{"num_key_value_heads": 1, "intermediate_size": 448, "vocab_size": 512, "rope_theta": 10000.0, "bias": "none", "init": "trunc", "optimizer": "adamw", "lr_head": 0.00887, "decay_fraction": 0.841, "final_lr_fraction": 0.05, "max_seq_len": 1024, "train_tokens": 292000000, "max_steps": 8912}
Each number is 128 + 32 x the weight over its row's rms, rounded and kept within 0 to 255. Layers, rows and columns count from 0. Numbers have three digits each. The size before them is the row's rms in percent of the matrix's.

# layer 16 MLP up, 448x160, rms 0.135, rows 365-378, columns 0-159
101:167172179152112146118133116104090165120206105098115082134089077193113099193118096127099124123177116115132102069131177168124152141150145114133095139086176144102159122180128141094141155117127062116113141141134129095117144147209095130117087156078081201195102095130103111162154187099144137136097159147087178130094124124174094094068144114157107135101134120164155154128077087109098127151164120163122113103106177203144122148185086101094142120138139094125145168118131112102102087106044138
098:160092134155123169131173094138147129111120108106197083144165172109096094122100184113184127156144199090151173109099071140104093103100111071146112115110151117112173179128126183139085118120117113130131175146192147178140115159078203109144161134102144129144142142106126122145121120092120106090107168090138096097242116087061118182091143119116067103065126120130156100133119109137118183111155076075125170173142168069138145117094138153091153128128121137181071111113119158121162157141129159
091:178155070194149170124112205076124146139158088141170079113142128180098085157182167137153108124168101159121213157137129151101144138138135157165140102113088149164116088079114134152070161101160154119145220137096084134174135122146164157117154170082152164095141137093141114141127160093093104133131085160140187191125135117056081167156067154158147139114097150110132117178100149129151128170148130107083113107153080189097134158158181096097124118093131132129127120148135140131109184116174123
098:092085160171106146119136141145107186171156174106138102100142186132100106105097118135112144085131084131117088061153080050119138129136155080132149092115169105066168159125156144054115202191144126072153168134177132150106138126077134128181163129137115081196123139146178168154147088073140100159103118118149129151124127146137094141143088089175178103084116170133094103098113071156143149113131154127147059090145148077101094061110119147131137105124130152138085178106114104116064136097115104
103:142143143088067160084091141121097124129161087111119093182107145119080103122096139111111123174155105098134120104094109127138185102136116159203114144099153205078139057115150135151059126118163119106109149160136129101116161164116136107108134144076098172124080126173109124121111125086156106196065129145053089175198158109106180125092188067077148160112133109100114121129157075070133112089099165085127119117141122143190177132116157149052121145104150122133143168122129090119147101132080173
097:165119152099164167164130129137139165110114131123118114111177130176156149148094204093114187168079147185121178170067109151161100193128161073139155121062133124155088134104147116120147157145171095117192187164067137197103130096142152109128100137108139131053094077150117120120152116128153138115151142165093132133175164135181149170195075120140135125130157140121100130065136120144146120136092110123142107186121121100087088055167063142157102139153168107140070143070118157105104111100106118
099:108136138159100161119055137124074086146093129142147108090135137162107107145146121149139108142114145118080098055111113165087121087117132171154082126133168194134124169107127149114141184087157137168142102198091073133054084156150086134182142106135127146117106142097166101143074162097176058136147116153128185121125160107181141152137130107106107178055128107119143113101078140126210182083093095194158118080112140160133130152081094089106098059160109146159147169165121118095136132125142139
106:129112136137112156151172198187042109080061127156109111117067139145165144134112142165133120176082093131137125058119115094105060089163194092156123107153146175092153114152116130148080158156142153158071148137052150208133134107111089171143116128113085154142142122130146150129152162183149199178091143060109139135103158141134120122093141151110120162130106142162152149136151110145099094097127151138127158123171160156094173104073159175148176132131161147149185205108124115105131089111136124
096:149102191134051113141079096117137135160102075150112178130111146122156152130088160100086131143134094171101134179080094118116054106109125138148101070102125121176148179157107106104063118191161164141137159097115185108095148110112093179157129104094095119119201164113114128075123132150119108143170111147109164081087068173156119129149134156217103183083165183155151140065151152117122081139139087150104147121146118122070102084134145092117124062125119102170101142120097129129073125119121106
099:164140081148158152114151110164221074200119110094122080153115101098168105166152201126137147171142126156140127075159095084086154132085143151157118121151147152097102137130133135138113109114087107089153148125164144177143128134166091081103191173167085184110136157113145178108152137188076116125079113145114103130099117115104166160131145123073173150089124171103153167171114162139116137049112137137154174106135161132071106127104227148135120170067111136077112070119121106159151121111141137
100:130184072171106126217076086203181107149114164111082146134141164131130155064128160113121091132112094124060116110151150114111137161127130124121163160171071108108140114094088118136117175046115093107158144113131117132109126131142118162134148150108069152133098166094142044155165106101150170097071099140164190124119112149108124143097099124174117165131144109161093123172060099195136091101127134127116092169130100109174170146078192086145110145093087094137144164163136152119112141069120118
104:121139103163113092149088128136148082104182140110129112137145132117098096101137179089140121116151164065053090135201139161178113110137086136161132109140114138135140116182151093164139130184091167214166137101125156116069118107121132134112139030112107118114112108126107167102073129122095140112127111107093157069112070069159158137181110118148149112110097105086213191172164147164136052147183131187126117146115108163097111114106123181168112139186106115124124157146090154166108123157148136
114:121144120147149089101168103113141161102115103078114109102114120126121175147120073116091131044134158084131189224161192171136072157101099145109115116108144087139108159113140208105077057135167083153110192157129121147146174131093158154087095177114211121113106148146091103139083116122130134113121137113087082092135122064167112132168139145179159100103100108116146139124109107134119108091128213103178089134098131164155090101154098157090119109114161161089080111132144133124160100168130098
103:106096159105186165128150143054124137130127114124108183089128145115136138141106148067121131146126213162155177118105139117098123124150067149176200119138139109130083127156157108043129128112169196154124131124112144125167135106113122083124136083136170141104119067127110158131121152113126064138186136044119070114146147143119081123128162091125166143117164104124057138137145184078070192115119108122104128124137177157110138045072100113164158132108127164147145142073087116146152136118181073
# layer 16 MLP down (transposed), 448x160, rms 0.132, rows 365-378, columns 0-159
103:105213080158097145145161133146134156164129161174186168132139166117135118100200139082160149134150130116141068113188143156101142148118119143080141105128102132134139113109131099085108212163078159165121087158156137134081135130142111115115141094133167104078170106118164091248058137130135125133129162165182166076163142130111044103184168116157119126146151152132133128197171114171084125161115131130167133116079098122119155081131146114113082111129169099127113162107102127089144178132132155
102:203188131093181152124110127126081129128177099143068117147127145112122157105083175139134195097101125091190133145201141086123106178141181083107127207112126181118097116100095063129155120157116145136089144137100151076081096137142085112157133099117136174054155141169097118145146182070132111106112171171108160106138113190126104100111161094104122181162115145157099166106153139093119055084152143139131124118138097113117149167156154126079120143131134093142097062134105158073114115125085102
095:090075144125137156203153031100125126110127048127099132062135060126126111168124115102132175104131118109113101111149109173127112142105150118143123127130158168163161153092081151112143141114151102178153146162178099134086069176156149122175100186109142107129122100159116128131071142099191115112106186102149131108180148143111156108115161175129148131152069102178099107157156143083169120075133122082152123107139061100155152098156096074124064150077128134134091129112144091126191181098171123
101:126153113133152150114108131107115127189166150125162099126169118127112151143083083109167138123101148128103084140108180099106112108109128145179103166116140135117113138114127114178113145116194152203082112136116122108139127114099086113154112158127087140126126126134147082242118121149066151090141182133118076162144187143171158110113122126059109081118112096117139226119177185058104120068169110094106117150113086161135153099119160132146164133073159111149204117144145099150102139030146161
103:117196110118185123096095155080105143115155146121120107096173111172149100196170131149113132066103112151107142135116088090132158164161145130124090080119138176145120130180156122096102166164085104148114108103083130125073123071126104166136144166155140106151156069191109132179119095172085165169104118136142116148108163057173184120116153150166111139144109144085152117226158199106151158172104137098131154171132091159083117128144078127157106135085117140117147138157117158119134143034103071
097:145216154178082115151093103108124153150069195157118139126091121053138132156105077128098103151160153122195102124114147142088152170135127161160121132133192131107159116130148087162149126100091117135139131121178066117212121116128154142093103095130155118136160144100121151030127123137124139115080130138182061125099107161115147061101189128033131107110159121113084146163127106117166166108098152110159109104144199152103160169124120115087167138110139129083173169137128179094140111114133141
097:164141106138175142122100094110148143128105138160079102065138167114118104090121142118119088171079144149181136135110141078158118183155114101127095172051106083153158122106149112146163148128055109118137149078084133131173110128096154087107128166119115120116088133161136146134154113177128160113125087087111130113138088117057203206167103150124114125125143090091188171173066092188141138155102103090120140170181120141122068121158101137135148151146141127170122108136132174063134162180034162
107:121172122129086120186180127113158172090172155108135098149113141137182140110175108182071154084116140108138152050129125135190113096137103073117102105173174129122179130170091099120147153070125144134112131158116153136133172153093119141177107130081115148091133134037190112226132115113145185091179087150173161074154131107160112104148141182101158098064146109153120108139121097141099048126116177124132150130112180141122129170131070131141166087107133109116085130122155158133145159095130105
095:160111122137124110102172190137160122146070177070095158157126105101176077144133122151118095152097080120128099137172143118175105198144108149092154110119130132098165092135159114231101082096102167154125112124133126144134113092122153099115126135142094110111061095109104132133127101121113137146163157135041123221132162140097158050113141140094099133153150130174159136128134159153132073119169112146090117082076168112100092204141121129124109117145112147107125190156095202163163094172079092
102:115103117112108173114093116185126181112132171071185140150141166113114148186170169148143086156151083130091139084089118137078115087098130103144117134213111115157124103154149142093117180178127147151151134102132141151131135101161189154132110167167127118124098096127109116146094136129174204167134168164144054137125127128147089133146089078103133098130109134123158082052164105160124153071122103066136166182104130103182128156160169149087076134165109078161165095167145175141096072073122146
101:105147151140131142135099213107148106064134112094103160114165170104124156137128150175055135125046122112116154087107084087175117143069122071121139062141145128118141110109187104085167162123174136132158090136165170136155113126167118184114092113118194171147142100146204137140079129074133178158134133122157089115091169127100120156183080161126155105121152115161167087044147123091088150111164169130162114130109168144084129116114124087152122119090110112090120121123157135102181205116101127
105:134091113132133162149129146143122162123090139096104169120110128137166084088116153107170100155100090158047216175148147135117186137103111077121179169139111118123148106062160077085139114144130153101132108124134147187073090162079157170188129093073178158090162166140127134113131152127153124079135163126128160146133072138123108120116100105083100143149126069101085131074079122091155177102108136140189140163122106164106110110120167094063094084216163142112153095082118095106088145133099151
104:071109134126149089162160062126152066100184064151129133140124198175100077067136148097103139126095114157169112198122156109117114115122066155123143151121125123104111089118123161155118129107141091162176180109152089157118126157073094106107117132089120123139079168069150089131107142149143093149099171144108101075110072175085159168113141122172137108076127131155154153107115117115111089098153127110095122169151135102150152048095129083134175174153161123134075055125170093052138171115113147
099:149091134157100142185118134122089103142107123161125142149122101175116096120116105157122078105150098158157116187148094164140115125143132056164142148102177123088117145101120178064095073096121213151130183152130111110190093103050113076077180141171185096151113154113129081139109147111133086163152104102143115161143141213110116186126116108095178145187135108139092137119174027091143137164125134100147106144166142123074119126154096148131108079145113158113085148159137131099072153113156119
# layer 16 MLP gate, 448x160, rms 0.134, rows 366-378, columns 0-159
096:144151133151071172163143194133165158164149150141117111210094147080156106135150148115086140111134145139132089146201088097130133104113120107174119123170124114091105090073140132144158135080124119127134157113083158123166169119138151113088101098168129145124130114153061071132141155128146135054131107120110141114103151092207087125111090104149104130141089088053115119185116135194069122156158121152102072129076133112182170088144214145119100087139105173086161130141121102181158194146106121
091:150099087085121193111131189096136096124125163093107144165111194140109147154168162175081121119155116152202112181125157148109139074147143143160126094110104116121111164125099089099169122124103182046086177136130147095166153131170073145117139069111182196125115072140100091110097185106120144110104091116126170140052158140129128145136100093147143166165172144082151125164134133098103191155106173171117101121123131175135126151175124170162165107085156114162137134186062172128123157143117117
099:160112170107117177136103147126170123051127116135072147170170157172187140127161169158124086185155152154105073112090108139177148093075144157139095080149130146152084125066127163169157163153094156160153164139133165127146163103152093071173135112094167174142152119159143106094098224163158139062086163119102120170117131097126092127146152114135107128130121062160146154075140137151149155119092118123120126110109164139165078063131116116147159105182169101137150180093168173132104108177148175
099:145103111133101167123094090149192102108170109202097171162141124128134098103163114177146162090145185160100125148140093176143074161119174138112109142127149126109135120157111176135133143111139100092138136074134152091155129106156115109145108163163082104134117136115121139118055184145117140086185149110165151176173189156173177137032121090160101150136180072140106196197155078163128122062124130135138126116076132141114104112108087142138136019177099128140174122167139136135126132114126159
094:159142126105078155122178129142139092136099167107159160159107164093113115118093098093157114178104108097203131158191104140129149152156128122153125020097099125125125118166095139113125155117152173095092127076143055093146159102139162100167136111128136138132169158065129074127129151172150070159123151099169102121079148191128117069089125098103119114131150149133145132135084081114128162100051228097140139144133220127147121155162090101118104102110103121148163112102138130065091097140160108
096:122124165094150066136085157137197075155147076116137132154101098083123130155185169083166180092097120103151109104159048157105152093111133128143160150110175164124107137132117157152137160139123096198147184130064118152157128157092135109052107060162121046154139129097136111123100154177091089166125124119112172126148141076104132148131168171095137091130110072106171120112110116137146070073115133101123067072114126172169176117108117154140122108136133113143131141164136078171123160107052139
102:175113174088126124138107138152116084144062050143123099134067219168138183111161127138139108127088138168124128070143050085081137141172114153169126139091153234123163084128091141110085143094078159110132136129140147118110162172101140095113120093139116126155143090105116116102119194127191164128123119107128118116118130056126152136053168115104139145079132133176152094166107146167079141077176130128130094185162149131103117089134126100117162122131123135161149197109131171136163110104119162
102:127112158168095128151133210091172106129058075137128058112106106090185137119112080132106156158127172057169153114185115135114150083117166097135129125154127103136116164184161127169165124167130126120151100156128110194110123138114140142063165116143056094138076140148103115075126132185199174128124146082130201105134151151128188138140117143095156143102073095095124126146150149129143126099130136091159147113178152078092127118132178167160132151135222154153147166100112149139153156146119074
107:166105122159137119109118134153156162140111142066098092140117149113120109112137128148151091142152143090148132164075137143140134102129146141111179078142167175146142096126133154038121107174132199066151134121099170142110124085092038076144190176145108104171108139140117101068096183159164101061118147128110160100096156162147094096146123064112171088131148052144149122087168119157055197113161169118141099127112185117120110184134126154117110111151117139159107155190122152163177162139105105
104:138063132068154136112109138141083132181150115164089128172116088120061103134137137129140131073118139117105149167173096202164111112107134103168138151116123086096086166211166140054144087162167085140116116117140101148170080107105094185116095113148113084101133056133054149093116140169099125170119124067145112116126123163127129125121123085106137133117121094144122105093100124075104189134117115091176092131114102089137116103114133145140141108117208151193171172214098123159080110110109150
113:132063128153128120130096168122131139113210128106113167147115124166145140111189143115102082163074109130089087138122096116126089152187139090085105129168087132071066073153100135128095141116142111044140135085118118160079125137137202138104174106198162153133103153102106121102122141186107177093154133129138119162102107093158135091121080167152110114178106139087104170149090152163122118156089098174162116193070158177074124155111148139118138144190125130135106110070077126153153192101108154
114:138125104113099111115152134150142161085119093072112151156151129113138147108058132121100105174130160162066120120119099200129129126152088183133112171139096125122116146100178175100139175142114129128110147159144101054149106151129073115045017136136178090109104160136139071109096147100101174087128122141109125057079155133177100135147164150171152135123183111109126154127119143089171142102128118113128117148137128135147104104115121160136191093152181099178103117185073179080053154127082097
103:188086101128189098134080123121153090132106152128142160147098111060134142130093081128120125140117141105107068176112110117160121150141096166157111101152144085098109155175133188124133102108128161148067107102134123102177205131115110093086087092104141140132113156155164142092122166165045146179171148123135132164170195122140125145120201116077122134143149082097101175126133123068087157108139125098090153060135185144117159060155129136167116102116137131130123187088107198092187143149150079